Weights of a small GPT-style language model, trained from scratch on English Wikipedia.
Architecture: LayerNorm before each block, learned positions, biases, tied embeddings.
Training: a variant of SOAP for these matrices, 280M tokens, 4415 steps.
Each number is 500 + 50 x the weight over its row's rms, rounded and kept within 0 to 999. Layers, rows and columns count from 0. Numbers have three digits each. The size before them is the row's rms in percent of the matrix's.

# up: layer 3 MLP up, 1792x448, rms 0.0411, rows 414-526, columns 224-279
# down: layer 3 MLP down (transposed), 1792x448, rms 0.0411, rows 414-525, columns 224-279
up414 102:582549519570435487531489522602440540513443546542600404520497474502546552490522439501569528576493522515554535458509467532556510502458539559448459520432455520514500476516
down414 103:484580447480519450489452514504539555464525451479524426485458514450416472370586658531468491449524344544502502497487423578379463486493524540526489473462553507404563545399
up415 098:548483575494560441516426508524429513435490525443498532457540514450366633482501483428570525493422483481450421524566474522443506532508448417495460480565432503450492450582
down415 101:507469424471473519431467618491549525471510556442539437524369576457442506447492506538458524492564526608467500447434495491544429528451523458549595474448509584530483513461
up416 100:470417577530531507431457475543480496539433460457593594488531481473510509491412501451543504484487500522440425502492545457459467441486477530520602457499492488480564518573
down416 095:485576414517546444497449558494558483452524528463466479533525540454526519444450440484553579545433528538497540513544454507472473556547556408458538461491610557437499503551
up417 100:560503602517544357445505413514537512492468455396550465501458527489546541512520562441444541453494484545469463524503489518377481533543469513532509500553566457452429404612
down417 099:508511485442513549530387487579480524543570498503461449455532530497507528534451471549559499446478596478460507558513489498500486534422562574530489515509478476497500566501
up418 110:510554416467446409562493488461472504535476537411581524556495549459455498438426535472574584463520483542482549509478538534482535493551532483532489501590569465454409513539
down418 101:476517572495452549447478546567527449474535486562478554556479500510519486544469460474478492485515524618589470563476509481582477571541498544461482634493482507486543531536
up419 103:448533555513573506488426499478432422578559500566524440561466469517469499524588487518488514418525530529547493512490518442491354495485486469497500548566422522496549539545
down419 101:502472479507521551456534470401532501489492519433583508480498545506430537485487486560556538494443520463495518472469552475512605505513587537424496512520491490527439540478
up420 104:490502555452506566606492496468469516532454438461496492543540456584510468488449499513461481440579465428455471527432457529538574550490449413485510582426486500474473509458
down420 107:566484438515453490531559451606494352603490506520469480502551458438402533501478506472546591424428481462455537504503502504505444397494588536464505452515560458508472562512
up421 095:505470427428523529489564557494548512551479440583544415431524502377568431492507502535598553471459481471491545521486548488460488514486528498550470486550556505471397563480
down421 100:573509523524435556564483545540438547436506507482466491435497438525448515451426442500570482502458497509447452466549559465623542473539454518528518458476515391513549497477
up422 101:551529514440465489563527463472530540452466512437512545524529550429455398418537493541511513505471479504471542440399423467525506467550549487559456534532436510529577651465
down422 107:582550451473554519523505413515506522551439441484531468415490498516475490571487479408550571461591604526525536446589525448473531438516539495487520479483546404492451438477
up423 090:627504510589475455466576453561488521462557451517443571446505557467409462577536566459479539505569444532561474558502604495540516492520463481556509543508613459515522502468
down423 097:562498433432571527499447526569490498438438480470460474493531464483513530551562395514539447553531531522476519527531573479540489469488503494555554553412546462594491535507
up424 111:561467503540461493533423532474511539506468452405576489436519528539503540593581449520499419493555533550455479500404440483584486543532498561494524534495544593592631524508
down424 099:425505522507499480593566555571511540515547412559450477556561504539528423462477560398465514452564462488453460489565437510404503504514497504534443467585474578429475484485
up425 092:516435564509503554412416476466535415471431553553475521532576595556464547497524445380382514497528513562548506347451554478497556521555490617538495554470565472452495470570
down425 101:514440489539456576516439467511515537499548462566482576508513487598466474569524527436601469519382581548454484552558532487546526500522618511473508500500552417481486445598
up426 086:494556470567555452503493504530466436455444535431496524498544500433482349413365486466559533478492548496500538545451450476453499568475503514566490498442452560562516506545
down426 094:498480417545436570489504472551435503579512590556531498544514566574562575510483532476404472437423525573451479526602507490549459405475484466444493512518531443545494476533
up427 098:474518462579559473450459633525480504475483487469524512476549456480549523532500525617560460473529574458558462464550495557477512566399556512500494558444519534478472490481
down427 096:579438527582444543520505514520469492573466557481504453492507473506483490493563580503644513493510488499502458555545551537454450531549565436520472483471494501508587545476
up428 088:585504414553478467579460434419480476473507518542507539453485438474521505506552468496499436541517519543518458468497503531557475449518554478490499483411538490433484508469
down428 095:426516486502508520476496452379508527533503508454498549451433593464585552500482555519480465463488489536536395606506521554454508517577528564442484415532396544501586500526
up429 106:469566456502539514361485517432528462453446571501530478510560442466410615523441454500486461490435452528468528516466462502510540603427450518465420531584573531491532480578
down429 098:414511520503606473574523414409404474460573478448360560474478380616516454581549488454549471528392504506465463533488532498503418478526464503461554459576445480424489577479
up430 089:528467450452525496473439561526532506511469502526474530516541518413408504412552412465512421444468541514523366503602509571506503488471382489502499621395502497445465399479
down430 099:551552488467470578525492451532500522486433562480534546546485509533499579496517531518493487501460528521516483463494553537496571417470524466452491598444507417444498423471
up431 110:509533530462476563488497458494569469503614432517520441424472468428441462498523509629553522559404453517543550510575549455431437500480471469465478489491520499412468505454
down431 101:539404381563555422415444470499523506507409488486519484551528478511539553468443447435582469477525536566485603421514433518523504542506505425557512412476515561555508445484
up432 096:493546473580516399526399457481437507529430499447594502549467440524574478555451462464498524507397572541465400425554568434493542404443553502496549390479469388583433550509
down432 097:507638569531490600481500534569517564502471527453482515542535557564452518484484556506493581463675438510506545507505444518497429613527490469499471476482486538511495520520
up433 087:483518453610609510571548453463548503479395518528491452483530539528486527473542469441538440485545507496349508472356477554494515430387506557525468500559561522415505498485
down433 102:465444576426482509519371590506508440425422394491493489474428463486537489515521515558499513460445545544514435493390468445632613473512575514429515545457512502499566464531
up434 097:543578543475515479541505452479505499517501467562466486588544544509514550456509508461512539502369450456405507494591509454539537505495494553425550567554535513478404502475
down434 098:503490539464404610498510558484520513538425531477516655539509510473583556502572572638429537476489468402519510486495555506498464480513567475580448376510449408539550502583
up435 101:482526492521433544481564454503487528405470449515498525535422492520512566423568522573508546471419541448518556549550558525524493506537536414493459546601532501534498476446
down435 109:538538438543564491494540482467476502455454418525465604541519559598503627569468543484484448458485547508436533467506512524504526463405490549555556506477386494441481512567
up436 107:487462534403389517355496526476572471487442478488398416449559492470474400532548563544509417552463530462518568611487565457593525463565466512485462466440593464450494520533
down436 107:457454543500619500537523449409553564478459468560598473453524507469420506554497466449573629422433479484450468512506552479431415459569496503538525515540592464463522462434
up437 080:488517457516454476463520502631493561543478588506469472544478536460474339455518501484527517520571531544475417547527479484540441459534496558488461487495503521520442464488
down437 091:488459467526584516546485583449512405502551513464506405505490516546478457496567465450433487518484538506498574404523521566496459563459522468555496433531524555540463542445
up438 097:448479498484542511458539534538536564491587499563442381546476406447456574496470567487611591544368448511412425537570541515524555497461464562498505478442537532445416536502
down438 100:460534568442413482440491479531460495530577529563455417521487514491432514562502515502525546527513601560467511473507595505544478366534495519476605592528502575501444495559
up439 095:458502541494517543530552470506422554575531548537496554414386580568520568401477580514574494506575509572473523668473507496613503530485453496502542525476470466547535404476
down439 088:576506382480442498496513544525554505479434514464572459573490492487460491533531445537508457539463455458494543391489505497426486493479522486465535464500472547495568563443
up440 123:519390483480417478438493578421450493515529451472478458480441544504473509599579452484457479502455515505526461534521459503445442518422478585616526494446521518499487478555
down440 104:563517470572471502430644450421545571581509491560491476532485591494529444564570480576482495528438532523597523508443552462517520443473509420430475492445512551509519554478
up441 099:633542492566538552461567453522571505516521551505521419512541535448505436456562405469594536478544514440449482540538429418469509436515461544489473498545505561553485618537
down441 103:484385470485468487463458477442458460503476498491572486510487438479494556476557538588521390459583492561509528469467417441456576538488492517528591466511439356477579461574
up442 111:570553503512516555605464521490450445491456508633417578557558410526464503537546482436502512511556551520416537501575529563549485590489507459446560478455566557397434492552
down442 102:497489492476483418542491548495458424504600439465564476523489458424514425466431470520509512537439608521547464495484405470565487451470541465511424491405471556602494560454
up443 102:523554466494541515391438514491482597458499545394521459449501604419521587485409507485597496435526505491534478467513484480488497491517552558494560527529449573478466530418
down443 106:485558384559529466392395459496513493502456595477494543483491454450478531395471417526526499490619483578534462547440486465502565488490470580432608602514491590397506448500
up444 096:613491479529583560571482568593503580562569438453463454567514477491527486467509471496549551543464503575399504484514454553475522519496429429469539479509505510579506529497
down444 095:485546515470500462474500443449463565496506557589539540597509430422454460547530347444439321527555397418493497422479525528393447501521591534412562495468479436529432455604
up445 094:515506471554512589459488535482455531497496549469442585511404548451540499574523496506534482518523480456484523470497521473422520440524444533510451507381552519497508464480
down445 093:539558474464464557427506524543516545495497390498524458490505424501495411389490563485417543513564504485483501503522514467472440495473388461530571536541505485530556517567
up446 100:580444451565545553519438493603476425431448606506519555584430409429548482470595425570485616504560512541489440533470505481492497387526524544459551518480488476609505460472
down446 098:440493491410440384449565564429497488493538416496511385530517478520596508569462569521425409554533514550510555539444440549501492579481472452562533523474370535550512471490
up447 111:428508532470542449445513514597587568501469555502547533434488505397533582458412532444563461567473475552469421531484539487560567481531523570451491491440505560474497558504
down447 105:534435510502480504453534598468439537536466530499486482460404504531526413487476580472475441525549486476573511513561417527472490552429486563544504555501506502564507457511
up448 086:498495536521521466560445549536517571466549463497624494455524529455523495415508543534522573520508453424528549471488460584453567448509475506482542472430458588432528579430
down448 096:504574471520490498416455546478602461461552498401584539460371404553510550513435552517461539466459423568465497469513513470508505600548543467547514470540565496454530520509
up449 103:482595449502523413579481517532524498503519561455432487492445541461508465449490489451542538543424502369558434446511476471523528562392398527523581592545558544478478587469
down449 104:527527596482483535492586499481458485491483487517566489494396442583509361536479493445510609537468556468585447557520502554577459530465534475533502530482571461529446599442
up450 100:416532492483595411562437497571480415518444552520502492532469552464527464509454479517424483442524447490434519521559471536480485366469535418472494556480459388614532446452
down450 099:396494505429503523479451443550423556501488557501611622380473470528536482509477565477489440514514412559501401458498439477543595465535566484460512499506440413442483528431
up451 099:460588481474442548573470350482461444488441489424478578492527492442448495455552415511594509536490499474475544474473537486495489496537446453486561431540503452478435557451
down451 103:565514495484448501447501451477440487500508395417490420553596568492549466448440492494482557432515427491513514484486497503380525551429503627521520494533436552466451500477
up452 101:554514529477490453519476507567570554512457487471447492484501608433463455454496582566456509454538498522474389508443387510426479398675501507542447565487409449461518503476
down452 101:586480550505404389523476533526495460533477478537485486589505463477506448619471464530478483479415519522481554497531474561522449386476481444515431506514395540443576508469
up453 111:559550510504444487568584460575478436445480474450504545546512434495456419602555514547495478507525494443512435516496437417430525444405475458498514502463518495460474476456
down453 106:480514453477534433398507513533487531496520477507506521404476506493573560520637528420474558447477545437445513439562486478576539460465558514534481556441387508568516498579
up454 097:456490529568495445613458450447511439476468475561596489457462527506484517476538480467529472476449608457680413516429509525484492446455504452520471437439466662491562394462
down454 099:475560590465508442524513522505437554527486534519452436592449533494463387477475590464491490523618467489568487467407536491548436577512513544448430467561465472513515488702
up455 103:537468518503547494500440552496415432466530475420557489405470456445458493520495484475434558486456456485576487453521591513498438477458457528497526545528518439454581513415
down455 099:451491448453421440555576484536482576429400445562390529475479594488470426508490527552503542473453454416548495513578546519567488449484451529465564511485451525492530552452
up456 097:461479508569560463577493446525462449535493522531468509530517563436534491535484486484531519525501467577430448587459509443523541524526466677590325503481504561570545592525
down456 094:469484467532529504402551520508511515444501474442459523487499479423496561525440493621502459591468414457502523432539487510426472503434549369413496537516469510497422516502
up457 097:466603501445572415475473467477536500544474456479506529597446502483558535529418539601558545522501495448563490473522527514409531527441568506480466501498416457548469554475
down457 104:553432531401534458490477571500542490510501456522587586522493506466526429507491452446511425537454544457526460507545486521433493533467473472462475454543483462526496475404
up458 158:428423517465467518540479475519496479468615440541464530556493510515457418548445548512448578458569606531466534496563477516526498498381435570500493534493442561546459544521
down458 106:539557478474583565405506503493560550489504534459491504515569420458499605379495494500542468510514479526460401386446545545515521496564499464414507472462383487502533462510
up459 088:474406483582496596458542527457518603546516559534542584456512545532384510523433517520511556506561508605583518582530567572454505469494513500460459446524528569490558520473
down459 098:408458498454482528508582481416522521497422515470646548574510474444520568506476563515484591436542538456497502602450597472546497537459430489451441443475555431490570459525
up460 086:389420496473534495475521452465538531511437491472510542511507572441464528512522517510565567505506518454574490451519481444490488522546504498487519435431541511608563506442
down460 095:607434358487540471513523522419504474519489495518448489434572525545504485475437471457469385499605415568411556537415557531476467455483615473455406489487516537466458527528
up461 099:532458591554516516486541419526467363528534452484514519449569461500539555522384612466501429525489500469559445458548465434512505471564427506485457517473553522514537414468
down461 091:509480410516499554541521566503515631430556495485449470525550459497491474536531438533459420437512508479398574487502377528498489596500532534504551469532484551500477556522
up462 096:527584580577407562530483468555461559497495444535401498438471463543500530490543577467569504531462568469522506506600456390573596554461377593484464500503503512533488512584
down462 100:510484519602439448496534498402610552465604532540483513467434560481424492489528495457495514504492545515504496478532510474496538483487488513464419469585600514596605517502
up463 097:539485522419472487523479493519480473499519483456516587544483478486507522511511415557463494487488579489518479485568423470426525525431477500486505473513527505586592392410
down463 098:523459548614437448523464566570564624494467501572583474398546534511492622440490589395507456470455533457491524478515536448407457469506471538444451525515544399540505405510
up464 087:453488437538529439452505472449436558517475522440505514511540494469559545560484409487511515464530379557554407571516445419507631469521506533540490569425505484508502403521
down464 087:509465540473460564495526463501531510500536475500404469463505516514504505464577470514495602526549541500516477537568445551473544538471485494459509428508446591546439492508
up465 093:459408465521542505441453511535441481494461488477521455420550455426452529490586502425532471463504484491523477482526524511455532556540437572445479439486423552502417437518
down465 091:538576571593514514519483517536441550444550530540517535582565607445529532493567502549465458435538441430525468484418454506501440476487515444489453580579566637504557518510
up466 104:603533555470530529498528508546596510474451447441555529520487531474467468549564497545431588479442528576494508478491455436490554537514492441507414502436554481501539512475
down466 096:532470451495461391537535548524496548477579410542439481578450450557480440474474516536510524495462529377435506539605585484514570473500497473477474474480464520583460506478
up467 106:472489564453494464434446525529549468543554481465519556505419345602494475451435524587468555581416510556606547596479474436458470578397406587490551461457556584505571566502
down467 105:403499559521525533458472489496579507487544432490435550454500459482557523479562543482456505641502367513441481483492462528404511459417516508452495436540400531461433468474
up468 090:445442521475477472425496475478584616546546517487487510491473459526526477494486505549448633554461463414419472606500474512442506423547570567526491518582482531425498577530
down468 095:475498535539449538545473470498419584409504527524457466461479597404431478431518583473519479436533548483490595465438496500559468495414503493527467466533517443514535564476
up469 107:425418453512615451558521514515433540442507542538479486549493521564432525584525486529411580527472484468547559379446564524495414461547471453427584471534523470357492593491
down469 106:465398471469545495530500530513541511471616451528471501492459466541446578491392438521550442438612579541556475532468441534549467531462460535425433515468515452553471435545
up470 092:562465527475491486471503425526505450523512550514437488364564433491416548536479510591542498524505485400521521558544478508555522525474482498449437525505399565561454486438
down470 099:446577529537518520455486487387525467543553435517448476503520487608502493500564463457510468537523615477464471461531517400499572474466523541516405421579429391511511579551
up471 092:585504408552528484502438497536473524469540555487613461511576502508500506484597447407585494483471520525586559484547417566372529516597606478523554593505503463507532543436
down471 097:472498517468481594488527477504484547526448447488454472518488498565504473508399526382456466670446419519409523521526434540482379476532528537459522525534469477418529505450
up472 102:406488568400613511571466377418587452441560553472511523393500536385452480506530505518507494538410467528476553552511546583460455463456410539548416469452505492523454571490
down472 101:407476551436532532495514530482503472461505536484550459594522503495439419549505489554466519455481466419523507460518480527527572415538563553479470500446445523587545544544
up473 087:543495507481500522526555495376470484467553502436517488577480493447526465518451544447554519548495533454538458449443477496543545474531582492519604502523478506486529508489
down473 096:458513517578485464445521472396556471514574500513477488563487428424502436527507491482472536506531518509600453327519558530457584487508557383596483617422580448493468554501
up474 085:510461436473523472473493557459520461436460550471523483550448569520467616336462488574504564544489497485400533593453488483471521450453536528589492548513429371501578423493
down474 096:510505501495436499538520538502443525540576453544497472407508526520561479479464445440508437368423430548539432449491629493427442496529503447550538468496492545424517639527
up475 093:499501510465389486538479522582466447458576511556461440505511512491517583607465456474599519532532553500415579407504377487492492565532554589488453493559517475419374555490
down475 106:541500525433511492574497603550567496602561470379546431484576470503474436536524499555531453519455456507509566503500522521480418606422436477504482525570500535597483573526
up476 092:542506555489434410589453475487502547472414460501454479492531546605475563506535345397518592500454491471452476422435521589431458539457568515559544555476464452490609492418
down476 101:588424608495619455508466566498626494594496550504540536526552567482417587562476437487463492505491444609508524525504579553501470521507559559470548542497542522579532468568
up477 104:475528584659485496502440514512539498461430488473578607607351488566477518500512540480488478477425513496480518459487550495503487633494493527541468471518488463438438418502
down477 104:436534380608494517531442434497491436462425464529458516448546516399529483420567454485479542533566408442506535532447533565516389531474564470393454535528516493421532481482
up478 088:504552397510533461451498508522461494467368486516505489498525437499509538524539468510554521481472506483519534470451550523568546529430465573529456537423452350542457469511
down478 090:471498536450437487528428509442568517558541598448573469554458451558468501447380521429578519516376481488519494437484484491554514548520521434489527458480526550468544530427
up479 103:501472443455468467554504481507560544468521565435551593537503533522481624509511449549528439554566524423552468463536481517550506550470608512552573453417545430561440489476
down479 092:488530522459464558459474551476488507466533482371511506458547511486539411486547497569529517512568431511469386516528484581407554526439528518503486450471511578473538505503
up480 098:498456448433512524445496404560511492457505442448443641512591386514467510464525494468440425481550491477550460454473550448450520544453602459458546586489423542486546470547
down480 104:491506542524472501597507522556561507551434507415484548395483405462475505542516485490511546471482493484479548480530598449536536496492573429510566555510540540494459442477
up481 100:559488603487568447501580460563533582591409527470593575535470509443446464581491520527565567440552484476551516491506581531572469528542463484501538520426434534554530512499
down481 100:599504529482570510585460530516504522478532428467433491475573433539487437516503509469435514498575486594538471474397488494534542413537535598475589524508517511516546562527
up482 087:463492462475509603594502474526503520595468561483517523467468493392495512528448438487465483563502469475458483441494531513486564517494457526504540479518553513522471528455
down482 092:551442500498531471501523423538568537488469565414560449561465464543549480481520405469489513510454393541517512511490475555518414573444463447557492554563519576480444519466
up483 091:548496542521639574493467491505568449536506638518487435438524575442496480495467479507476577544533517530595549548498515461505502516520475545543467558528488517474514504417
down483 093:532487496560383472553549396581412491519501463508575525526492524489516564547498460517540450441429392444487562387463514464461558414508587497507478509509493468572538618410
up484 112:516590575474534524582446506431536578503577579460561576544500526447531550496477489513526537538446461502488528564494525518519416442460524506490478501519476510545542527483
down484 104:557367440418537498516451461568458447474534492593491527476471499531535488432510453488456513488451438486477508575494539436530542521465450526585529460448484477445479581541
up485 103:450424539528443475489514427451490490505436461522547451547487466539507539468505487569518435465497593462551541509412515452421550546508460470495411503561541455578517537422
down485 098:572449497426484497546480522503466524432513504498448479534493474444551485534552471505533535593399569480531460487438449537480452495476530472467477451546547554545434553603
up486 112:590520502486556423398464465419617545556464582523492450450436510476493570523451500450557496561465405447466492541570504495494485467489557487422491473555452524518446634475
down486 109:490471528556474463428487549540557490500509469511397428572529570494520457469458430491513483461418528472521515493593588469536444493551439517527537465511528416528478475514
up487 110:523470498459451601514452428429495511457512486589512590421548504471487493599561452554480473534536494501529545501485570483447453427533486593436527471539476509435504485566
down487 104:545570516500508581569529499510540383536499570522544488498528426429479453543516492525557485493640515489430409486319507572520514504518528432503477495570532503444444480567
up488 113:464500477524500539380477445450419516484404539445562507461492531401418514480516575471486482604534548450479488526612500530570482411490547435586540483599500505493542551452
down488 111:505512520476490494575530476537445577519436446530486488532366426403448475447529534511529553592571480469461584425458347483482515517538471540502441483529460466514494386515
up489 102:539469468497534574526520458450397458645464514549512520501478498539499581499603517522508441410497520569453546327496469538453509575534422430495399549466529564539455511551
down489 102:505349503517559494566499510545453485412481544518425400366583497493529481538475566476576569482511437547564458492478548533510520534489436571462487544554554492523551411419
up490 093:456484523489513471524569480538550506443538582550517562482571513528568492546462572500470450388472499503567431497513476505453441567531473541511438603471410446496430503534
down490 094:474537516396497525427562448484520448387493515634475582451525464535477490463584538484482536526549537496493452482581392433529554577488530513535456448524525493518600534443
up491 100:468456522472566537544591489456494595497485558538558393539484473640559568546445403533500491512494514521454542509521477459603471497519499620511449545604450444576539464450
down491 097:460540502576588548474483526532522505566467561512516516522441521515526577504573532497487586512587567555457504497483438423495510474460487416456436447510482532464500500491
up492 080:515492489602516427477456549534581512496507576523506446508449571459521509599463407443394520531478543486534542566535351546462417481464567618494413487534564424516426492501
down492 090:398523531508511431518535493478481427478489517500544529459514420449490507421534494507481552430449540534524505575482618497483570507513502539564517465505431454507487541455
up493 092:428450537446458532521531523467458528597434571515473499544443515527406509516528474485542577536592454413450507497356519421454531524522494433555583445552438553508528462515
down493 092:518571513573510406455456441570561526482456574530527539502455530552521557537522474512452557501470462544469493486523438584500486465549484634423508457545542592441467511478
up494 094:503479480493497581537510409589467541479517486521531579486462502446457532529445472662597484508559560477446611426525509536517435441428485490444554547572478540575515523547
down494 097:521429458625491506579474528539523466541598564534501522452495529494437464428511527478582540522470481498582491585602589500586542509438490461544528540436427484585531521468
up495 093:512458577532497493449444508430531416511530507494460552458488478544522476455668471508561423556588439468433569515534493563407624486526533486499472390431444453458463491434
down495 099:473491593487521508523482545556562538415445482488518508523515488511538439501471418574468453496513449513389525487502521537496404488557528477559505488511478551477498460433
up496 092:518525629497458408501417422478492588573504477429589510535507497476489485430467511523539515558481465385407451529410455592469464541478625589507538540485524549500509534504
down496 096:580491514492550522562493538536512475579572500464518571506481485472535515565371563484526462448405459508569564470473516458552538490459440563456456459532490548557564511372
up497 087:540502584516575506575509451545547516486512474559557577489472574602542510519523508467546591542489485496537423562495515549615467482460467496473460536494489466518461611558
down497 094:470547451475537497579513441465545507538466428521560464549529500520515512509496517561460525516528473541538545507445487598510466437529502515502529510551499533488523605565
up498 111:501537566491394510433471448510525438520547458439493474543597501497510443513360459469404533550558599494472640467524468481448536464440490477435486421473481484484590515497
down498 105:461444491452520554548492505431571506535420549406593455515459511461447520478573474528560416554490466443495460344385412542475535629457505408411490495549521452516466437575
up499 111:494484487545454540425527542548506503448527528557442472441465452505482571383538481529450491475565507542526458445353531425487463510469460571408561451460512455507477526484
down499 108:547567499489473428508527443447491397479476479587560561557567506417559534491439507443494537486502594512528560525557464448452563494496417449524481559498479580485408602546
up500 099:528529480523535510609502584526461534578489501498530519515404558506547499477495480516458495593529540534444539486523444550557394500518554436495422470505533483475404402484
down500 099:551506582519545479536378488577635503459474580478581528525522373470468524545537527509482586458517551526525431484503512646489457483499516554509546548524458489500440473528
up501 098:538479523510513531465492557415524482538513493539558632486544436519457475522474556532509484408469432542593602516461557418482429553521512455538428514512471482583440507429
down501 096:421511495467524560509394475431428550432558506576440485594475545523505520558474449510418524450524476471487459447564540545553463527519507555510575521548487519461542499516
up502 100:506425456464439555530534601464472448553544429487451585469598505502481478435429571528461510494528505514469461491501503500529459505566405490476504408545562473627549488504
down502 105:465479516558513506503526408480535526507571501528573466482501502513527515415527522492521535526567532655550538519535506479487547485465545487477474523575503483524551574549
up503 094:582547471458561538457588539585494512461512425466513566536545518476502505496471603447527514539494394546553508489507505526497486563446506486488515474409607458443473501499
down503 097:440555484404578528513556488522513600580553510475460444483500624469552443602600449531504484545551557512525402412527466510637475425420434491543476543607490472575474491468
up504 108:503526437463533526494384531500531536463557445449597501441515529465579481522486486507522471425461464434436417523503481501471551504456433490510489483598528505528560478462
down504 106:524503533584466477455368445506575491442542475549489485511458453486556461491489447514573426603441537543485530484535529450518480448466520451469577430451446452533554461429
up505 104:468444483531549511596457396545514486553561533490542584514502561553511579492458412557450512474513505583474596517479535437558447443544487408593548403529457485523471483508
down505 096:539499491499485514495505553447470471488452512493465384575451482466487499462559515434493522508494525397458432516510570542459497416468512560535488398564579439616479542526
up506 093:521538609438518607495499486536471551576505498591573538515459435589443583535612523407494543479444485512474515511534521548396577500433441485465460442559441455454547516586
down506 097:404507516447515451627574550513475532451497472559526488488489493429442483543396481521465474415518487435562534538466472474634529450415509493574430541485502587547433576546
up507 093:489583470432545494427519435472462504543600451501435538575425576544534564433495513492542551397458532535531530450500530531493494389500531499418396559506513563480428463507
down507 098:407454574491489523487459525465439610497603561470549561455470510473511517456442470470450417524625509516466529433574514486506448557513455459539561519496555445560436536429
up508 094:507498508559461449562412468460467431487464464506542515516473460412533525493440508502519516517626557535480515510535576392573486459440528591592489417465510498466530438500
down508 098:563518451502494551405494489540487553439437430511586552470510475462588497429543400463478536559426503521541476477464433481501563602527610474478457481498412526419493546484
up509 108:549452493476490513568427446518500505505543513530508509481486597568468503478528544525543469553427548506537418546462477433508452510534503531548524489590553484405564500529
down509 106:511565512504494499472547459520580514538387456440500533564594523495543486531518428558506497533479502545438469444519507460485486463469535478510560432539505640417419442559
up510 095:496609431474507474515416523474516603503456520517568529553510513523505504528515507558471524526459494534428504536521537471538510352436573533538572447470458461551419497485
down510 092:520466622557566496541563499558540399488442527484452406470420436507478574466531471531535502520474517487562385553447507560450527582545488403523522514516455495509553493498
up511 096:634481492570434479485429500514552463412450477536560507523492489440522506490536542517591555448494497575491457521448433552530533612479504395534507573543479461576478502488
down511 095:505510542498533507445502540477466509553609524467499520485488500534387506578554475583601500416501492615438530465495475453510476431446626456453476514513483486587455436502
up512 096:530512501553548491541459453514544494590507451507567506397528533500438549436511478434521575519449436405510403517541511485420523571536538474502431534497530447515498476425
down512 108:507497478625399558616624458431541458558468456492554507468534540445465528482541582437525554540371422555429470481564519495440552518506600499500399449572490496484521569383
up513 095:546387468497516423466533495566496526622584436577428581516538543515442461500427492530455548456455476534497553504496432505457481531492569429519529577596439534663530507469
down513 096:488529514417466494482403476449509468423437478461488503564407465570573492470524445560507488581578458408426509444604493502493480492494463424544501490519513498444441457518
up514 105:541539561437515457419465447511546581579446483416495501537408543557532563552590521556533503523412568436568486506553477532525465454484554486468508439419435553547488489578
down514 111:516529443512507542507464471557540427500507449536569512538479419421480547447542435486496440527587533543606375519398395511513420580512556530552493481470516516538529526634
up515 111:511601487487476543446556512394527499495480453528460566540599471610475494523501482435418589465545596469404523538473535494472518521442482520536581495539579498529450554520
down515 092:476443492512549547502506503577549532505526487470542469536441556546547507471486468438528538472497366457583480486514502479543479534532500478458422467504451476497566460569
up516 097:497451499549439480433461467483514540499514541457498481479465553554442552544547443404595598517507635504625452402455478467388453473582512505553503497469479466385453541494
down516 098:531445639510549530480480483535528544369467477500476459467458469472473539473463496525556453488460462504536443485471510477627551505452555564461488541406467420534605505548
up517 098:597516572439551472488484481497501367474484437386522593493555504504506586538414516461405374515459568508426529467548501432523591477490543461526628527482536450508555426551
down517 093:431522444566418541505493557476404469561529521468454433564492500525594556493495417504540533485479467455568460589562384409533474475607502513464384460471415611530470517482
up518 101:499489516504548353471504494437529523458422454469481423602522367477482556426525580466489596562506507537565557522476489490464426466566499524511521497407479502460513484545
down518 100:492525489502462453539490517476472544520534557470418439419526503532494540556434552519441440616495452433553475493535410511508433550505611493463524561501495501503522487523
up519 101:483532473505472544471462497539504533543436372383547532492520507481532514492524562487490538452425393442480468509505480489395485513456553485561460550489480415431411485437
down519 094:590476501549495479610468483465484517384593560615524429488457529493536496562379428503516515459517533481510466538504400504571471431425484589490433523513540583495540519585
up520 089:466461444553501538573465430499460509466518476553632543505532426525477500474520465520514529569552524469460498525510551492513570474553447518451553532501392486481486475526
down520 091:500544433459618545421528520400584453411484441459452484582573503500535392528421521494377520485460467569538516528497505437449422489384597544471539471528489496495529511519
up521 098:341542508478584557550530460581468519412437515458541504447478522415559488496549458470480506562445451507566434542641396455557465510421450481495450513457442561619458527514
down521 101:524455471473386519463533462494506464511532517491473561594416514518450518488486459537448547549475545579434541565538527501513495550517387500551492447556575439490552566465
up522 094:472430540515457503583450465497514613407440501521584369323523530486418598536535455520457496427488435492501530585445559523518549483590489564483520561496464433631403493569
down522 100:403489424496472449441550475447490527460580413496449396458552485489506510494574479420536493523500484546505462525507424427420548582446615520552478465588441531517442432556
up523 114:458460543465501559553532458497416552467494520471580550525503427500479475496482508483500502487420534426502570530442488496495556568503456585493453491513499548502536494474
down523 105:461496427523406536480497546489583437488510459547493487491430511450567488510467421495514548583502518396580466438513399593557477425463598444467498544556455443543534528459
up524 101:485502417576494491453437413432474564494553468556621565516407513546553378487590478591472423471561587553583465520544567536456521531535395489610449505483541577453518521484
down524 100:490454450491598579532485537465541513368511466509640509462529495491429468467505479534542499496539547535566526464531450617520573510452526496465399471583478500449558520457
up525 104:456521445497457473471503457580472610491505458459588475389564554530488473496541490485542457511513440545443492558517467550538461527584520555518563537555466466446484616531
down525 097:473479498561557482431524493431554367506494495520448463514466427494461550461510463559500543542506519387461452439515436405517466381496451440474439469556503524554470458553
up526 104:513528461444598577519439539468509544430532575510517503539361529511445570496572426534557499530514525443503485536531601546538532477434410552619520520487494423468554516450